config = dict(
    d_model=160,
    head_dim=32,
    d_mlp=512,
    vocab_size=4096,
    norm_place='pre',
    rope_base=10000.0,
    init_std_qkv=0.0515,
)
Each number is 128 + 24 x the weight over the matrix's rms, rounded and kept within 0 to 255. Layers, rows and columns count from 0.

# layer 5 MLP down (transposed), 512x160, rms 0.133, rows 365-393, columns 0-79
[[140 115  96 130 155 133 122  98 155 129 145 128 109 158 142 143 134 103  80 180 101 120 145  91  85 122 101 153 116 148 100 107 127 133 156 104 103 127 106 107  85 166 149 145 116 135 102 165  99 126 128  93 138 139 146 124 110 101 131 113 146 118  62 156  89 159  86 125 121  91 111 119  99 108 156  89 132 137 126 141]
 [119 147 127 116 107 146 121  92 128 118 159  94 132 105  91 140  95 130 117 115 154  70  92 104 126 124 123 129 163 106 136 122 131 184 160 123 117 128 143 119 153 156 120 148 138 104  82 128  99 131 123 100 151  93 125 127 131  85 106 146 121 103 122 168 131 186 113 168 154 165 143  72 165 113 170 144 127 121 178 117]
 [122 151 126 167 117  96 129 121 119 109 109  94  90 123  88  61 185 118 166 139 107 117 123 135 110 158 120 132 101 151 115 161 140 140 116 119 122 164 140 112 150 115 152 102  80 122 135 135  91 104 129 144  59 124  73 125 132 131 149 161 130 138 146  90 103 150 150 122 158 133 116 132 112 128 132 146  97 162  85 152]
 [139 132 131 140 101 116 154 124 147 166 150 150 136 138 115 123 114 113 131 129 157 126 121  70 128 137 125 138 145 106 132 139 143 144  98 128 141 135 110 144 121 132 187 109 143 146 155 119  61 156 134 135  96 137 144 148 140  88 141  94 108 137 127 134 169 116 138  95 118 125 106 161 160 112  92 182 144 127 134 111]
 [118 123 123 153 107 122 108 135 128 127 146 109  94 167 122 194 103 119  98  66 132 118 104 124 125 126 122 143  87 129 103 142 105 167 138 110 167 103 132 147 165  72  93 124 136 175 131  80 151  99 127 160 104 154 151 159 120 165 110 125 113 183 126 119 140  88  86  95 139 134 131  97 109 105  92 133 142 134 144 127]
 [133 126  88 157 139 118 119 148  93 120 111 103 127 143  93 141 133 147 114 125 133 172 124  97 161 139 174 107 114 128 134 171  89 133 141 117 126 103 118 122 188 168 129 129 104 143 108 119 108 152 139 103 159  95 109 121 133 123  80 115 157 118 122 167 104 109  99 109 122 142 103 157 126 154 196 151 186 123  99 138]
 [162 110 133  92 149 145 130 139 151 151 147 137  98 112 145 150 132 133 139 126 116 151 146 134 127 120 105 143  97 116 116 163 134 128 160 141 133 142 108 142 129 135 152 136 117 115 134 118 138 102 114 149 125 127 116 186 142 124 156 161 101 118 134 131 110 155 107 101 105 129 137 183 142 133 142 148 159 160 159 105]
 [181 116 145 123 143 111 101 158  96 142 127 133 154 120 150 148 134 149 107 114 139 107 106 134 105 104 135 128 107 113 120  92  86 122  96 140 119 155 128 177 114 114 154 196 108 121 120 154 153 143 117 151 158 130 166 119 151 116 108  85  94 122 169 154 123 167 155 134 143 117 147 125 136  91 129 132 125 112  99  94]
 [ 85 112 145 150 139 152 115 162 143 167 110 156  76 119 125 142 127  97 144  95 103 142 151 174  95 151 128 150 130 143 114 161  71 129 141 112 170 121 113 150 126  82 112 152 104 162 125 146 144  89 141 129 122 129 177 167 143 163 100 126 182  99 160 141 102 118 120 142 121 150 105 148 129 149 162 129 150 164 109 119]
 [125 119  92 111 108 152 153 159  81 125 121 126 118 128  96 116 160 151 127 154 132  99 150  92 180 134 106 166 136 115 125 120 135 159 139 127 124 161 151 148 102 145 128 103 151 158 159 111 127 152 140 132  94 145 113 115  58 137 106 114 141 130 135 116 137 121  63 194 130 112 157  92 107 104 147 118 104 133 130  95]
 [117  69 147 171 115 111 119 174 147 110 106 141 160 155  76 102 129 135 151 132 112 117 131 103 163 110 144 169 103  94 159 148 118 123 103 106 115 177 140 134 146 166 135 118 105  93 171 133  78 144 158 104 198 132  96 172 148 123 140 105 129  86  97 128 129 155 160 101 128 132 157  81 120 128 136 133 133  88 160  98]
 [112  75 117 129 107  99 172 169 116 116  91 114 123 111 165 153 108 142 115  88 100 176 158 136  74 114 153 155 118 122 110 142 138 125 149 132 151 105 140 130 117 100  88  87 140 125 127  83 127 155 115 115 115 130  97 139 116 146 143 115 125 161  97 133  83 100 138 153 108 138 118  88 125 101 141 146 100 119 124 116]
 [ 63 113 140 109 130 171 138 135 130 139 111 132 130 113 123 141 140 155 100 125 135 152 143 170 149 127 114 142 143 144 153 148 119  95 144 109 125  87 141 115 114 100 127 152 125 156  72  89 121 128 147  86  94 106 108 125 107 116 155 137 109 123 145 120 140 126 117 162 144 131 146 132  84 109 104 139 135 159 160 143]
 [100 124 141 125 127  91 140 135 119 134 122 132 138 162 129 145 121 131  92 109 117 109 136 124 137 161 120 112 113 111 101 113 140 131 121 112 109  91 150 130 137 153 143 125 115 129  70 104 107 118  90 153 139 111  69 151 168 109 116 150 125 100 136 105 131 105 120 146 183  90  93 128 115 112 153 142 120  86 118 157]
 [ 97 137 131 132  99 144 127 115 160 146 158 120 114 103 112 178 127 111 118 128 141  99 110 128 149 138 111 146 108 120 140 126 114 106 116 184 144 109 156 123 121 143 146 119 120 113  67 106  95 138 142 132 109 153  92 149 146 169 105 127 164 117 149 100 202 145 153 113 145 111  90 116 157 190 126 126 113 139 143 130]
 [174 137 134 161  93 115  97 135 128 119 133 104 142 165 145 127  80 146 120 122 122  97 107 137  86 139 116  73 136 112 149 150 111 143 118 134 112 150 144 139 127  79 168  88 113 132 123 116 134 126 148 120 150 138 148  98 116 102 102  80 139 123 104 139 141 197 132 123 139 138 110  92 102 126 169 141  81 149 119 116]
 [135 157  86 149 178 111  94 139 103 111 126 111 123 149 112  79 186 145 142 109 147  97 139 147 150 114 152 126 147 147 189 176 136 132 113 106 140  77 136 133 110 152 135 117 143  99 124 131 184 110 131  73 148 147 110 124 109 140 113  89 159  81 139 109 151 130 107 107 131 148 114 172 129 121 106 137 103 142 141 157]
 [142  98 119 117 123 106 116 132 154 134  72 128 101 159  79  99 108 103 130 120 130 181 105  93 141 127 139 135 133  98 136 102 115 144  81 153 112 150 133 132 135 115 127 153 117 154 177 136 146 160  86 102 167  97 156 132 117 133 149 112 118 129 135 123 146  87 135 116 129 124 137 141 138 211 129 116 136 123  98  91]
 [144 159 112 175 108 129 124 184 101 139 106 142 122 128 123  88 151 129  96 139  82 131 151  99 118 104 144 111 130 144 131 148 132 155 128 137  99 149 125 113 131  99 155  97  96 139 158 114 119 123 157 111 134 118 116  70 143  57 135 131 172 127 101 152 153 115 162 129 117 130 119 168 142  99 110 120 107 130 131  97]
 [148 141 120 141 180 154 137 139 105 124 156 160 122 136 155 147 116  74 120  98  96 132 114  92 153 104 117 116 125 157  87 141 135  97 130 114 125 132 122 172 140 104  49 114 140 113 150 134 119 159  78 122 161 116 142 118 120 177 137 114 100 117 159 121 123 131 140 115 100 121 129 161 120 143 172 113 148 152 100 125]
 [104 149 144 115 126  85 137 128 121 159 101 113 140 134 118 134 128 122 102 105 132  99 149 123 115 142  66 126 101 107 156  93 105 122  79 115 100 102 136 156 144  76 105 160 123  99 140 113 128 115 103 135 128 133 122 191 155 122 159 198 102 160  84 138 116 126 102 131 142  99 147 117 126 102 109 134 107 137 129 135]
 [149 130 121 106 109 175 131 107  96 136 130  98 153 155  96 134 122 129 135 131 154 146 101 131 162 131 154 112 116 162 143 138 108 178 122  91  96 159 108  81 124 149 117 175 122 159 149 106  61 150 166 147 155 133 116 128 157 165  75 136 136 139  78 124 159 120 107 152 112 130 136 150 130 127 127  63 108  76 176 139]
 [ 63 139 142 131 153 113 134 104 144 132 119 125 173 120  90 136 108 107 122 160  88 158 120 124 116 157 115 144 135 113 140 114 111  97 116 139 163 134 103 167 148 183  92 170 156 144 105 154 142 114 107  65 129  73 156 159 128 158 112 164  99 158  99 157 108 121 138 130 112 136 128 114  99 146 103 129 146 122  92 130]
 [130 131 125 108 100 179 131 132 149 164 100 148 131 109 105 105 124 173 159 116 118 168 138 187 107 141 156 173 128 124 172 125 125  99 137 101  72 130 166 124 100 148 140 108 106 116 151 121 113 145 141 118 100 110 123 123 137 104  93 116  78 119 134 150 121  98 151 198 123 160 182 120 154 150 117 134 146 131  77 149]
 [114  79 117  95  93 174 144 103 126 162 128 137 133 110 130 156 108 154 141 137  99 181 144 128 134 134 155 129 132 119 153 122 126 120 108 133 152 117 145 125 128 108 132 152 119  92 186 102 186 128 127  86 131 156 119 160 139 135 141 152 156  86 110 118 159 127 151  93 131 127 199 140 148  68  90 140 110 156 130  86]
 [113 138 145 107 123  88 137 112 121 113 123 125 107  94 125 117 130 127 127 118 140 131  57 119 112 102 126 169 109 137 180 131 142 132 124 131 134 167  98 143 103 123 114 102 140 140 149 144 160 108 161 126 145 122 133 143  97 161 157 111  62 123 127 146 130 101 139 126 145 158 134 126 164 110 114 168 125 134 143 117]
 [121 190 125 132 133 117 155  87 134 156 130 158 114 206 129  75 119 140 173 116 149 116  86 131 104 144 104 100 119 128 101  95 129 119  94 124 125 100 111 102 116 114 153 147 132 129 101 124 117 168 132 131 146 100 105 142 131 105 125 123 119 118 157 112  96 149 113 125 124 107 119 103 153 145 143 141 126 104 144 100]
 [ 74 144 107 108 109  86 100  96 112 143 114 129 117 120 119 139  85 193 102 125 170  79 145 133 103 113 130 166 141 145 139 115 110 119  91 101 139 129 179 123 113 142  83 126 139 130 150 129 109 100 153 158  98 133 118 156 137 142 147 161 150 141 161 104 124 166 111 138 120 147 143 116 155 113  81 171 106 145 131 124]
 [121 126 135 131 126 114 109 126 153 160 109 133 100 132  82 102  82 135 134  96 160 145 125 157  92 131 136 147 135 139 126 123 131 151 137 144 144 122  96 135 128 120 109 145 123 157 154 158 152 138  81 148 115 106 158 165 156 103 158 103 137 172 123 112 137 151 172 112 111 119  73 187  98 141  95 145 115  99 144 165]]
# layer 5 MLP gate, 512x160, rms 0.152, rows 366-393, columns 0-79
[[161  90 124 142 127  91 115 100 125 112 142 123 125 177 130 113 142 127 102  90 120 182  99 136 135  97 176 145 109 170 139 119 142 151 128 128 131  97 163 162 153 128 120 157 167 175 133 112 128 102 124 141 134 146 147 147 166 139 157 140 149 174 114 141 107 111 157 132 146 113 133 156 116 152 175 129 126 158 118 133]
 [150 138 144 115 123 118 160 151 111 129 122 130 107 162 162 103 151 142 169 142 115 106 116 181 116 146 112 122 110 153 142 118 116  94  93  94 151 151 119  91  80 129 170 111 111 140 149 151 156 103 118  90 126 134 136  85 128 122 125 172  77 122  96 130 105 111 173 106 184 186 113 166 114  98 142 122 117 134 121 145]
 [142 141 130 130 166 122 123 119 118 142 120 137 150 163 148 146 152 133 142 130 153 183  83 158 178 175 125  85  85  98 171 122 131 146 167 139 130 122 102  88 159 159 113 121 155 125 141 105 157 123  71 129 179 136 133 164 127 142 151 108 114 141 123 152 121  95 127 119 105 129 109  82 165 126  71 149 106 141  99 132]
 [ 71 146 117 176 106  77 139 135 151 118 149 132 100 135 130 149 122 154 111 142 148  84 154 152 122 111  97  96 121 132 111 144 114 120 140 117 120 124  95  85 147 116 148 179 127 132 149 109 178 128  98 148 170  63 127 148  90 136 158 111 131 144 151 150 126  89  95 131 159 143 106 112 119  97  80  77  90 175 157  74]
 [149  92 165 121 142 133 143 128 137 138 110 125 106 111 142 149 126 144 100 115 108 111 153 108 148 137  94 135 120 120 107 111 158 111  91 153 130 123 128 157  90 190 116 108 103  65 142 143 137 152 130 104 136 109 109 162 159 115 168  60 117 114 102 140 129 103 166 142 168  97 163 144 154 104  94 155 125 133 135 132]
 [145 151 151 150 149 120 154 106 120 132 111 165 103 121 123 130 157 163  92  74 131  88 145 105 133 113 171  84 110 161 115 154 147 149 121 166 124 145 120 124 137 115 129 138 182 127 138 164 101 140  95 133 127 120 115 149  73 116 134 160 100 174  83 112 178 117 113 143  85 135 116 125 105 137 140 116 139 131  94 114]
 [133 116 182 124 116 130 138 106 168 102 122 127 137 138 138 143 170 106 133 100 184 103 149 116 169 158  98  92  76 134 120 115 148 140 143 159 123 118  86 126 102 123  95 141 109 129 141 118 127 140  94 144 116  59 159  97  99 149 153 104 155 190  92 118 123  93 116 174 177 110 130 149 129 114 124 134  71 133 150 119]
 [161 115 137  84 116 100 116 156 135 149 110 156 132 158 122 154 105 157 161 135 118 105 112 117 116 133 129 152 138 148 148 110 110 128 116 161 128  93 131 101 134 142 129 157 129 128 127 123 101 101 133  84 157 120  80 129 169 116 139 132 126  87  92 103 108 181 119 181 107 117  94 131 132 137  69 187 142 105 165 112]
 [130 116 118 138 136  99  98 135 139 138  82 156 126  97 136 117 121 115 139  81 130 150 127 155 132 143 151 139 109 124 121  94 141 147 140 154 119 101  78 102  85 154 104 165 114 143 120 144  98  94 131 164 127 122 143 130 157 138 127 114 136 124  96 154 142 158 111 118 151  94 110 128 133 161 117 135 115  92 147 105]
 [146 112 137 111 140 157 105 159 159 105 101  90 130 127 105 151 160 125 112 100 129 131 105 156 123 151 168 144 145  45 140  72 119 115 167 130 164  98  97 189 175 163  84 114  71 108 107 101 140 127 118 181 138 182  84 119 115 158 137 144 156  84 116 156 112  84 112 114 113 105 129 156 189 114 151 123  80 160 121 134]
 [106 131 101 115 122 141 132 135 137 115  99 146  87 112 175  85 150 134 104 138 167 147 130  89 124 130 149 163  92 169 140  88 106 130 159 102 156 151 129 150 119 147  94  80 152 126 117 146 123 162 106 158 128 117 147 129 116 115 139 154 144 132 112 147 104 173 112 146 149 114 123 158  93 123 109 162 115 101  68 141]
 [170 159 100  91 135 131 106 147  74 155 122 135 137 136 175 145 144 170 128 117 139 158 160 158 128 135 102 125 113 135 147 111 143 119 128 133 129 119 125 152 109 152 101 105 122 131 150 124 107 128 100 127  97  92  99 128 157 138 109 176 115 136 115 144 123  66 114 116 132 125 170 113 138 110 135 167 134 124 152 169]
 [104 155 101 166 147 134 117 116 170 120 112 114 112 121 144 126 161 124 136 156 136 110 133  77 131 135 146  96 123 135 150 168 109  86 167 171 122 121 144 126 116 153 163 150 139 118 100 152  77  97 137 149 172 116 106  92 119 108 154 160 138 159 137 152 185 140 162 138 126 133 137 142  99 118 150 106 102 143 138 149]
 [ 96 135 138 168 191 122 111  93 109 100 118 136 150 173  99 117 117 161 155 128 152 101 114 106  94 116 131 144 142 178 167 128 132 127 169  93 161  95  95 196 113 138 130 153 130 185 133 152 113 148 165 115  96 123 148 126 107 128 125 179 145 102 138 138 129 153 154 164 126 133 160  74 110  98 155 100 127 129 134 106]
 [149 134 116 131 173 125 136 131 121 131  88 129 129 136 122 127 194 123 111 137 113 119 124 169 111 131  99 158  95 162  90 106 144 142 123 122 171 140 169 112 180 132 136 135  59 107 127 160 129 118 122 130 113 131 111 132 114 192 123 169 125 103 122 177 110 109 105 111  78 106 122 146 112 175 154 152 147 159 140 150]
 [133 147 127 117 144 108 115  96 120 140 101 110 125 133 113 139 128 139 145 166 128  85 133 103 107 134 168 169 126 147 153 113 152 136 100 107 137 112 136 154 131 141 123 121 131 115  69  89 160  85 155 121 121 154 119 128 137 120 143 131 146 118 135 120 155 171 118 130 121  98  72 125 139 112 106 141 163 123 129 149]
 [ 94 151 108 156 123 131  37 130 124 120 118 160 165 186 127  95  93 142 124 158 147 155 112 113 158 130  93 144 131 152 120 136 158 135 176 126 148 115 109 130 137 119 147 151 158 146 111 178 156 152 126 148  72 161 112 105 115 116 148 142 118 159  96 107 126 142 128 180 189 150 115 110 162 144  81 160 174 129 113 149]
 [120  82 135  74 178 106 158  94 104 122 159 110  99 137 141  91 104 132 139 108 138 191 111 112 130 139 162 128 128 123 142 126 155 131 160 186 141 115 140 103 121 119 178 151 117 153 133 114 127 128 130 167 126 140 119 192 138  99 143 130 124 135 149 149 143 129  84 100  99 161  96 112 124 131  97 123 121 134 146 114]
 [129 119 163 130 145 100 128 158 142  85 108 156 158 161 143 132  93 121 129 137 134 188 103 136 104 133 151 149 134 103  82 121 128 123 134 110 122 117  85 138  89 127 139 118 122 109  85 159 142 129 142 160  98 114 124 118 153  99  81 161 112 144 135 124 125 136 142 169 169 129  88 122  93  96 109 159 136 126 147 106]
 [154 126 171  72 126 138  92 101 101  92 134 150 119 100  87 126 132 126 107 113 164 180  86 147 139 122 140  94 118 153 141 134 132 111 102 129 126 119 144 136 127 117 146 137 135 121  89 110 157 156 142 107 125 139 175 146 112 119 142 110 128 181  75 143  98 114 131 139 119 159 133 108 150 141 132 136 114 108 145  91]
 [146 146 107 173 179 170 169 141 123 131 115 118 125 127 161 140  94  93 139 171 122  75 166 111 108 162 124  94 173 130 125 119 128 110 144 118 154 168 104 120  84 129  86 118 147 122 118 147 147 108 151  98 158 141 115 101 145  92 132 105  96 121 115 168 123 164 150 115  88 168 134 107 120 117 108 108  49 110 128  82]
 [152 124 127 161 101 155 100 111  75 136 114 129 140 110 107 114 158 115 117 103 161 131  94 114 151 147  96 143 136 101 119 127 161 148  90 138 162 100  96 117 126 114 157 157 163 124 164  97 131 152 119 131  85 171 110 140 133 168 149 108 157 110 120 101 125 134 112  97 134 111 144 134 105 128 127 167 159 195 138 127]
 [109 144 104 166 119 119 159 157 116  97  99 155 121 110  99 126 156 127 122  98 191 118 141 109 142 153 133 139  93 125 108 143 137 112 129 132 141 128 112 135 136 137 120 118 103 141 128 115 132 166 128 137 110  97 140 135 130 125 128 121 129 172 170 128 142 137 153 153 130 139 115 131 135 138  93 181 113 124 107 133]
 [125 128 148 139 128 152 135 170  92 106  92 119 108 159  86 160 158 177 146  70 148 119 119 135 143 122 131 105 126 128 115 142 111 109 110 118 109 141 161 113 118 109 149  97 130 139 132 135 120 166 168 114 112 118 109 146 142 117 126  88  95 138  93 163  81 135 147 111 126 117 141 108 126 160 217 105 128 107 142 121]
 [ 95 147 125 142 165 140 138 123 113 119 164 182 128 144 126  84  88 143 110 127 139 144 110 100 170 104  92 116 149 126 140 115 116  90 125 150 141 123 120 116 138 166 121 135 126 136 120 156 115  86 113 151  84 159 125 141  90 158 158 110 141 132 119 132 130 104 149 116 105 121 135 110 149 150 157 104 137 127 126 129]
 [147 124 136 105 124 130 121 169 138 133  97 122 122 154 104 139 110 140 141 102 148 151 128 146 151 133 133 101 174 100 126 121 154 141 126 165 127 135 149 164  98 144 142 144 133 115 121 123 146 146 112 156 119 115  95 124 126 115 128 124 110 143 140 112 117 142 124 121 155 135  95 111 105 154 112 179 112 134 121  87]
 [118 145 108 148 143 139 148 127 121 169 115 110 111 131 132 163 140 104 157 146 134 144 128 117 140 122 180 158  68  96  99 146 127 109 133 114 121 137 129 101 129 159 145 168 149 126 102 117 126  73 117 134 140 157 157 134 143 104 177 121 127 171  83 142 157 132 150 141 109 101 142 159 139  77 199 143 122 124 130 140]
 [123 133 143  94 138 117 157 152 148 126 104 120 137 126 158  91 132  88  81 104 107 130 148 124 106 121 137 108 153 128 154 118 146 149 116 111 170 143 134 128 104 132 137 103 169  88 117 149 111 146 139  91 141 117 130 166  79 126 131  98 147 141 102 156 142 129 149 127 125 142 151  92 118 109 113 102 131 149 114 174]]
# layer 5 MLP up, 512x160, rms 0.147, rows 366-393, columns 0-79
[[142  93  69 120 129 138 149 155 140 129 152 139 150 112 164 154 108 140 145  96  76 155 128 126 133  81 130 114 174 158  96 149 113 134 134 131 134 130 102 112 122 112 135 110  96 147 152 130 118 148 122 102 123  98 149 121 101 137 161 160 123 111  83 114 150 101 125 147 115 164 149  99 183 128  86 177 138 121 124 124]
 [144 124 122 151 139 128  94 140 146 116 142 155  98 117 119 131  83  70 105 126 122 114 139 116  83 151 122  67 163 109 154  98 138 109 157 144 139  64  98 172 149 152  83 144 126 109 108 158 111 115 116  99 120 112 142 115  84 138 167  81 125 141 145 144 116 144  64 148 111  72 109 111 107 154 139 135 149 166 140 127]
 [131 151 136 159 132 124 137 112  99 119 135 132 116 124 116 112 123 105 172 122  83 146 108 144  88 132 110 141 144 142 132 123 147 125 123 133 143 124 137 170 156 114 140 125 156 116  94 142 131 161  80 149 101 137  89 172  74 142  99 127 128 111 127  98 124 133 124 132 117 170 138 171 112 129 116 123 151 138 137 157]
 [154 119 111 116 184 146 110 109 133  73 101 168 154 113 161  81 129 106 134 126 118 111 134  95 121 135 130 148 148 135 115  60 120 133 111  81 192 151 116 133 162 127 138 127 137 149 107 111 124 140 115 105 114  87 150 107 112 134 125 130 170  96 117 113 138 135 107 146 122 127 121 137  95 124 107 133 134 153 176  99]
 [ 72 122 110 114 142 144 115 118 122 139 138 117 152 116 125 110 105 121 147 148 123 164 160 143 108 145 105 151 127 129 133 101 145 141 143 160 125 134 111 146 116 134 152 120 117 149 139 141 101 125 121  55 138 127 117 119 178 110 139  96  90 104 127 118 130 133 139  89 113 140 140 124 136 193  85 117 131 153 155 163]
 [124 129 118 105 106  97 146 159 121 117 160 102 138  73 129 148 116 137 126  90  90 118 137 115 141  92 105 100 150 154 147 135 127 146 153 137 133 136 134 132 153 109 135 155 142 157 179 120 119 189 155 106  77  92 178 142 152 117 131 167 127 109 140 133 165 134 134 139 107 131 118 133 105 136 103 110 142 143 104 173]
 [170 150  82  81 147 138 155 127 130 156 147 117 147  95 119 156 174 133 133 123 119  79 163 105  87 123 143 131 109 142 167 142 111 111 127  52 119 162 146 131 148 132 124  81 142 123 132 134 129 115 131 126 117 132 136 131 167 103 122 175 132 106 112 182 155 138 123 139 116 130 117 126 139 134 171 139 141 169 106 163]
 [136 131 104 163 122 124 118  84 151  84 134 101 167 109 159 130 111 121 100  99 194 106  94 129 149  94 145 113 141 128 144 117 193 110 137 121  53 123 131 118 147  73 144 110 133 109 138 136 149 145 123 148 126 111 106 148 107 132 106 121 131 153 149 130 113  99 123 151 137 146 110 164 120 122 130 134 135 121 139 130]
 [159 160 126 119 134 133 152 113 156 121 156 129 113 146 104 146 137 115  99 163  90 108 118  91 111 116 125 161 114  98 118 127 102 119 156 118 150 102 173 176 108  86 132 119  81 117 139 154 158 185 125  96 121 119 140 138 131 117 108 122 128 154 106 114 124 114 127 154 105 107 132 110 130 102 133 127  99 171 134 124]
 [ 98 152 102 115 169 105 135 138 159 111 170 106 120  98  88  90 171 102 113  83  79 134 147 132 170 146 149  87 136 157 114 186 130 102  89 167 147 130 139 142  60 154 121 124 104 158  44 174 183 131 166 128 153 110 172  66 165 100 143 159 179 158 141 150 114 140 108 115 115 126 142 124 110 151 155 110 138 129 159 120]
 [114 129 131 148 125  81 161  67 125 129 130 154  89 172 141 136 131 154  99 158 100 102 135 102 116 118 133 150 156 134 127 122 169  99 138 137 102 128 138 102 135 129 115 167 121 162 152 135  90 154 117 105 110  80  94  93 110  93 131 139 123 138 164 149 148 143 105 130 179 123 139 132  96 144 178 105 121  97 115 161]
 [118 136  88 119 132  98 131 103 103 126 100 159 115 110 152 111 138 107 147 134 161 144 129 119 122 140 136 120 110 158 114  68 137 123 142 143 126 111 124 153 109 114 110 127  95  92 142 152 126  96 106 142  87  91 116 127 117 131 140 123 107 140  99 123 166  95 122 121 140 134 100  99 117  93 123 133 134  76 111 160]
 [ 93 111 116 107  97 127 133 103 133  90 130 131 145 140 180 172 149 107 100 146 119 112 154 151 111 113 179 146  92 178  93 138  94 124 151 109 124 153 149 105 106 146 140 162 168 160 152 106 156 121 149 105 116 151 120 177 135 130 113  83 107 134 132 127 105 117 177  96 134 104 179 123 127 116 148 174 134 103 123 115]
 [ 93 102 127 113 131 149  92 145  92 134 144 140  90  83  60 116 106 119  98 121 103 100 127  71 129  54 132 111 107 136 143 119 147 158  86 140 163 135 186 101 124 127 133 174 128 116 103 126 119  97  82 184 107 157  55 143 122 132  99 126  99 121 143 145 105 140 123  60 116 135 121 127  93  83 158  86 118 146 166  77]
 [105 114 112  63 144 128 113 121 185 122 109 121 115 118 136 128 127 126 133 177 113 102 148 164 112 150 116 124 149 153  99 111 152 109 121 137 101 144 106 127  80  90 143 159 132 132 129 147 127 133  94 178 136 116 140  95 100 170 113 126 139 145 108 134 130  96 130 138 130 120 136 195 132 141 155 112 112 124 113 114]
 [125 143  99 129 122 117  85 155 150 139 111 143 147 137 156 113  99 155 132 148 170 132 120 144 117 101 134 141 139 160 105 142  93 125  96  96 140 118 124 165 158 100 149 150 130 118 100 117 104 179 140 107 107 130 131  88 124 103 131 120 132 154 147 130 131 143  95 124 135 102  95  75 147 121 137 148 178 112 142 128]
 [132 120 135 147 135  81 151 122  97 128 122 112 103 102 155 174 119 139 135 131 154  82 132 139 123 116 172 132 123  57 123  85 101 146 105 125 119 113 112 136  98 137 133 150 113 132 111 183 136 111 100 147 146  91 145 102  90 130  99 132 143 108 121 107 153 120  93  92 106 153 150 122  85 106 154  64  86 106 107 136]
 [146 125 104 146 102 133 126 167 125 140  80 109 139 136 149 153 131 125 120 139 139 108 126  93 124 127  97 123 157  97  67 142 128 121 109  67 116 111 121 111 153 119 136 117 148 131 106 116 139 128 140  81 122  94 111  93 173  90 120 105 148 142  95 120 108 116 128 150  98 152 117 161 134 161 133  63 117 128 113 108]
 [ 96 158 149 144 170 117 125 120 123 104 121 117 175 157 127  85 129 119 109 112 104 136 109 115 122 135 104 159 141 128 126 140 140 141 151 106 136 112 124 161 107 149 106 102 104 138 195 169 140 115 124 131 134 161 134 141 151 108 136  83 159 125 137 137 102 179 143 166 147 141 111  91 127 169 117 107 137 125 168 106]
 [127 130 104  88 113 140 151 111 180 131 137 123 151 165 128 105 157 109 132  92 131 120 142 157 138  93  84 132  93 146 131 107  67 144 125 110 122 134 104 124 153 101 107 129 119 120 126 138 115 119 131 135 123 108 136 135 136 125 102 128 108 133 104 101  74 144 119  82 151 107 142 169 157 125 151 105 132 101 140 125]
 [136  99 138 133 125 101 134 170  97 117 103 128  78  76  67 151 126 125 161 100  99 114  92 119 149 118 174 171 117 135 173 100 125 123 141 181 107 156 120 121 160 123 178  96  96 102 132 112  88 129 104  88 161 149 149  59 153  89 157 131 104 135 140 118  71 106 160 122 142 109 111 140 135  88 126 164 114 149 165 115]
 [121  88 111 187 121 124 174 111 118 154 133 154 132 119 132 123 105 142 125 130 140 101 126 142 113 125 102 108 151 103  99 106 107 158 123 154 102 184 110 115 158 136 104  86 176 145 173 131 130 139 123 112 160 125 166 105 138 115 118 131  82 123 146 161 104 126 163 105 113 143 148 128 144 102 108  71 102 118  95 121]
 [118 181 125 148 141 115 144 157 139 107 118 150 110 103 119 129 130 133 156 115 170 127 140 144 107 141 112 127 113 108 100 187 121  86 112 167 124 134 123 148 160 145  88  71 136  58 147 137 149 148 129 145 120 126 148  98 118 129 152 135 138 177 150 132 164 131 153 167 148 122 165 148 137 104 100 174 143 115 122 143]
 [115 154 152  68  99 124  73 144  92 106 135  99 106 160 149 153 157 145 149 131 120 154 136 112 132 105 155 118 151 152 129 126 135 121 114 123 160 102  97 120 140 115 110 135 169 150  90 118 179 172 121 129 171 130 108 127 174 142 102 133 117 166 139 137 113 116 146  87 111 131  83 151 148 159 189  80 144 109 137 145]
 [173 119  95 111 131 133  92 159 126 111 108 143 159 103 146 151 145 185 149 168 108 125 115 150 130  95 141 168 110 125 145 125  89 119 166 111 178 137 115 137 160 141  79 109 110 107 138 101  87 107 145 111 157 136 128 126  94 116 134 122 136 121 127 167  91 100 130 133 124 115 110 142 142 174 146 169 101 139 134 145]
 [ 90 121 134 156 119 107 148 106 123 154 134 142 105 151 117 121 164 124 170  81 120  88 151 113 170 137 126 127 159 122  95 145 158 145  88 116 112 159 121  85 159 102 146 110 151 142 145 113 109 166 125 126  97 125 159 109 145  98 120 120  86 113 160 101 111 120 158 146 143 112 112 151 146 167 119 132 142  75 118 117]
 [ 98 148 141 170 152 137 133 113 102 154 116 107 104 146 160 151 177  99 166 124 101 135 121 126 119 130  86 116  65 130  75 115 108 143 149 110 116 160 131 134 133 169 125 129 135 108 121 135 113  46 119 127 137 139 126 148 149 115 143 127 140 128  96 144 154  71 151 120 106  96 122 161 102 139 111 135 143  85 135 141]
 [131 137 148 127 118 164 125 120 138 123 136  84 167 152 179 108 120 116 116 134 163 106 117 117 138 146 138  69 117 143 124 106 135  83 119 139 152 135 165  97 139 116 120 147 116 111 151 106 119 128 119 124 133 134 160  60 112 113 145 171 102 119 137 111 144 120 133 132  98 109 137 151 143  93  92 134 126 125 155 122]]